config = dict(
    n_layer=14,
    d_model=128,
    n_head=4,
    n_kv_head=4,
    head_dim=32,
    d_mlp=320,
    vocab_size=2048,
    activation='swiglu',
    norm='rmsnorm',
    norm_place='pre',
    norm_eps=1e-05,
    positions='rope',
    rope_base=8230.0,
    rope_fraction=1.0,
    qk_norm=False,
    attn_scale=0.177,
    bias='none',
    tie_embeddings=False,
    parallel_block=False,
    init='uniform',
    init_std_qkv=0.0186,
    init_std_o=0.0,
    init_std_up=0.0186,
    init_std_down=0.0,
    optimizer='adam_atan2',
    lr=0.00121,
    beta1=0.95,
    beta2=0.99,
    weight_decay=0.074,
    lr_head=0.00962,
    grad_clip=1.0,
    warmup_steps=554,
    schedule='wsd',
    decay_fraction=0.869,
    decay_shape='pow',
    final_lr_fraction=0.05,
    batch_tokens=[8192, 16384, 24576],
    seq_len=1024,
    doc_mask=True,
    train_tokens=182700000,
    steps=11885,
    dataset='wikipedia_en',
)
Each number is 128 + 32 x the weight over its row's rms, rounded and kept within 0 to 255. Layers, rows and columns count from 0. Numbers have three digits each. The size before them is the row's rms in percent of the matrix's.

# up: layer 6 MLP up, 320x128, rms 0.112, rows 183-207, columns 32-63
# down: layer 6 MLP down (transposed), 320x128, rms 0.11, rows 183-206, columns 32-63
# gate: layer 6 MLP gate, 320x128, rms 0.119, rows 184-207, columns 32-63
up183 097:162141145149159144091095067107152097124095080156130117124153112110134099090137098144118141146174
down183 096:143092150177135172079156132119142159107172095089104147130111107111078120127090183128170065113073
gate184 093:159118115096152092183129084113137144145105158095099142144140128099138139149138111093129081038135
up184 088:172125103101144116162120099097143128144107174084127127140106113090181143138120152092129074080129
down184 090:137150124217140122152164101123109093153078129108087116120238147183109118129094134100140105112187
gate185 093:134172153137117084171158102118110094078080061157112111122146198161122154149106102147119108190110
up185 095:148190150125106137141095073143134078120115127165093075162144180090158130109051155130112110178130
down185 090:075153130203119125161115134157136150089114130076153108095125084184081150108108063042164114119173
gate186 096:099133103117078118141144130159125156171068142098159174122163222116127151129128093130160195116093
up186 099:102154120117099113159147117134119144151101141146138135132127176172064155119138122151128157174073
down186 104:111129151255164106110190100149159130105118128120096097121109136132152172126116159129114134141138
gate187 105:090142117098125085140109137144102113102120159132121107148119127074095061178132125141190169118124
up187 110:126120062134133152117148105130179161116111114143115127049160134079074156157118139131137107048106
down187 107:090109102111087163124137144106138122113149114129128074171160125189095067132126089084135124122113
gate188 091:117139138142114113117119053108057103162151180140161100187145087145147106143152192142063050102125
up188 094:116138129126123088113133149125143133120086110075114185060130106176136053132134153111069099162136
down188 095:060131140153108126093127106111105109123129141156151071165084124111115127146143146104123090124154
gate189 104:127130124113097097127165140155181100164144106126144179131164145133127116180085173200126129107110
up189 105:155118115121153139114110127091094181117067154093089123117080128172156173123118099091157134111127
down189 098:136120134022121116145119136200141121148092142127125129115089144112180100211111088170202152152112
gate190 104:125092103106177155135137109109111155174184084111034132072096121097147126135101124140098148112145
up190 091:092103120138096093124106150178136119111117175188143176135166142151089156074118144078166103119088
down190 084:129130145000131164110150124151116108144218062109112122108108111086149114090097146129105186114079
gate191 109:125134167141159082187171170167175184103154129180152135122135103097091128161164122104162106152075
up191 108:088155084149122129125112071150150065098109114125131134149147125124098176112159181112145158115158
down191 104:140127115070127128158152104138077128175131159136193115125113144162052090135087101091131140141090
gate192 106:062151118086141141168102148140098160149091141119169133145113099137126055114166109102151156164089
up192 106:146088122132109100115127172153131153091109109170105094086126085107157165172110093168051124109097
down192 102:128131205086133112170138142143106097085129145173152138148147090197117138101120132157050117139098
gate193 094:167099156150070106101158098121124116110181106107163107096179125206124106118087142142060151129111
up193 097:136165146104119176183074130042134165164133166158112118127107146140147145107150088032130195149110
down193 102:159104118088096129138129160110152120126161163128167073153204133128122149161058100136116078100170
gate194 095:104075097117125116069178139136137140144096172138151159127145210114160088127098157095104141132101
up194 096:161159116132051173148082083084107136180142111136181143091101053108129146117115100131148107065130
down194 093:165141110058142150085162150122094136119136160140145118109114124116118110117157135107193131092114
gate195 096:070159113118095116091123125088135109100128198118175089089120144135151109074147159135209163159155
up195 097:053120098174104127089119093161146074156119165118171143121149158172174122146093095149109171141138
down195 098:179106112095084127091114117121161127057118106141138124112136161123075147184097090134066124117172
gate196 099:138066146115126106128132180125138161100113113123085092115152145121151093130099126129139118184121
up196 097:120084172131156070180162072133144152100157077134148091157130121199143102184169108167125124145130
down196 102:136154066193115110132140116131137112150141138100089121102136178094157132075103190143153119118147
gate197 099:112153119128144151112124091130120105101070132070093066139090154109160120091114144087116117055119
up197 097:106106138123111089121144125118153146067144118119109114096193127137103126113149127135109171155199
down197 100:144105139000129145091098131092150118149120113154102073155117135174119160139094151127139150122111
gate198 105:100127116089194130119110071135123145146103138132118125143121073098110129102120044156133160161154
up198 107:133124099125104100114098135134093121192128151122164180139142096110147107141059131144122166134101
down198 109:126100122170153130125166126151172138056120198115121082151113160121096139082105144136135107164194
gate199 094:104154100088143103150131144148139127146150135113122160080153082152064137132139118166110153086160
up199 091:124135190150138103118102152176168075182155161149109205135103093191126141070206072171108109167128
down199 094:163133127131121075127092107151157151129113072115141119149119114128140149119127144146149176124115
gate200 101:079122180117140136166095152119176157150115074135129172147075084127088120042172125080152149150147
up200 101:089200091119111097112130153136126135147077116147101190114155055153132153108159154086139173139068
down200 103:113132103164140098135115180150128111122201150141111137108146197102139092112127133108150118156192
gate201 099:098112142099117099093141105101153114072142120166118119129170150171134103122173156142184131125134
up201 100:078138079145106085196097134099142175141174140141148147183118157104130138110160126108147173185112
down201 099:121155132042191134186139134142118105104143139132143177113139141161129122114111102163098096161130
gate202 102:126083095107080089139101098196116189165118133070110178122133151092149107080080137159112111127133
up202 098:144127154129158149144187130161149140111114180040179146134118128093124130155102158166127193166134
down202 101:097138193202082078117161119103084130086144172093174128135130172138146185119100147127125160143102
gate203 101:101152133108100112107154063134107157084128100140166176140098152141178061174109136117163135183141
up203 099:128096098118113074064109109055113126170178165120088128116125142171163109116070126113146103126171
down203 102:142089191113078162119144101133136117104090089163084147155120152121116139141184126078149154164151
gate204 101:103126122138149117175162168123142142123105068158114139149128110140156163109065127172152137131122
up204 104:097139140107061115094174112156201102159113172119168091143096167138166179165099115126146096143098
down204 103:121123058192158174092123203086081096107098115100150139127179135188058149117086154103178064105148
gate205 101:188123136095109093102096096168189141187136081110128120107098166050129140112130101108118107201132
up205 097:083081126125158132129117127070101100166111100087178074141074171122151100137088074099141174117132
down205 100:139100151197195113233102110077132160177084138121176139155157114112188130082140101127132169105119
gate206 092:143146132145097114131127127117102173134069177119132166106163131135058182132093138124135121096174
up206 099:109136102152098118144136138123175126103148121156213068145111120105134149080121159082186107106117
down206 097:099152109161195109104143190141102162149097135109190130138081161128137111115121117147148119138193
gate207 107:130138052137153122180113122156157131126008148101101138104173123151106131117171132062157059146080
up207 106:135184046114102027151112087148131156118091107098084090139139112130172186059197137098162094162119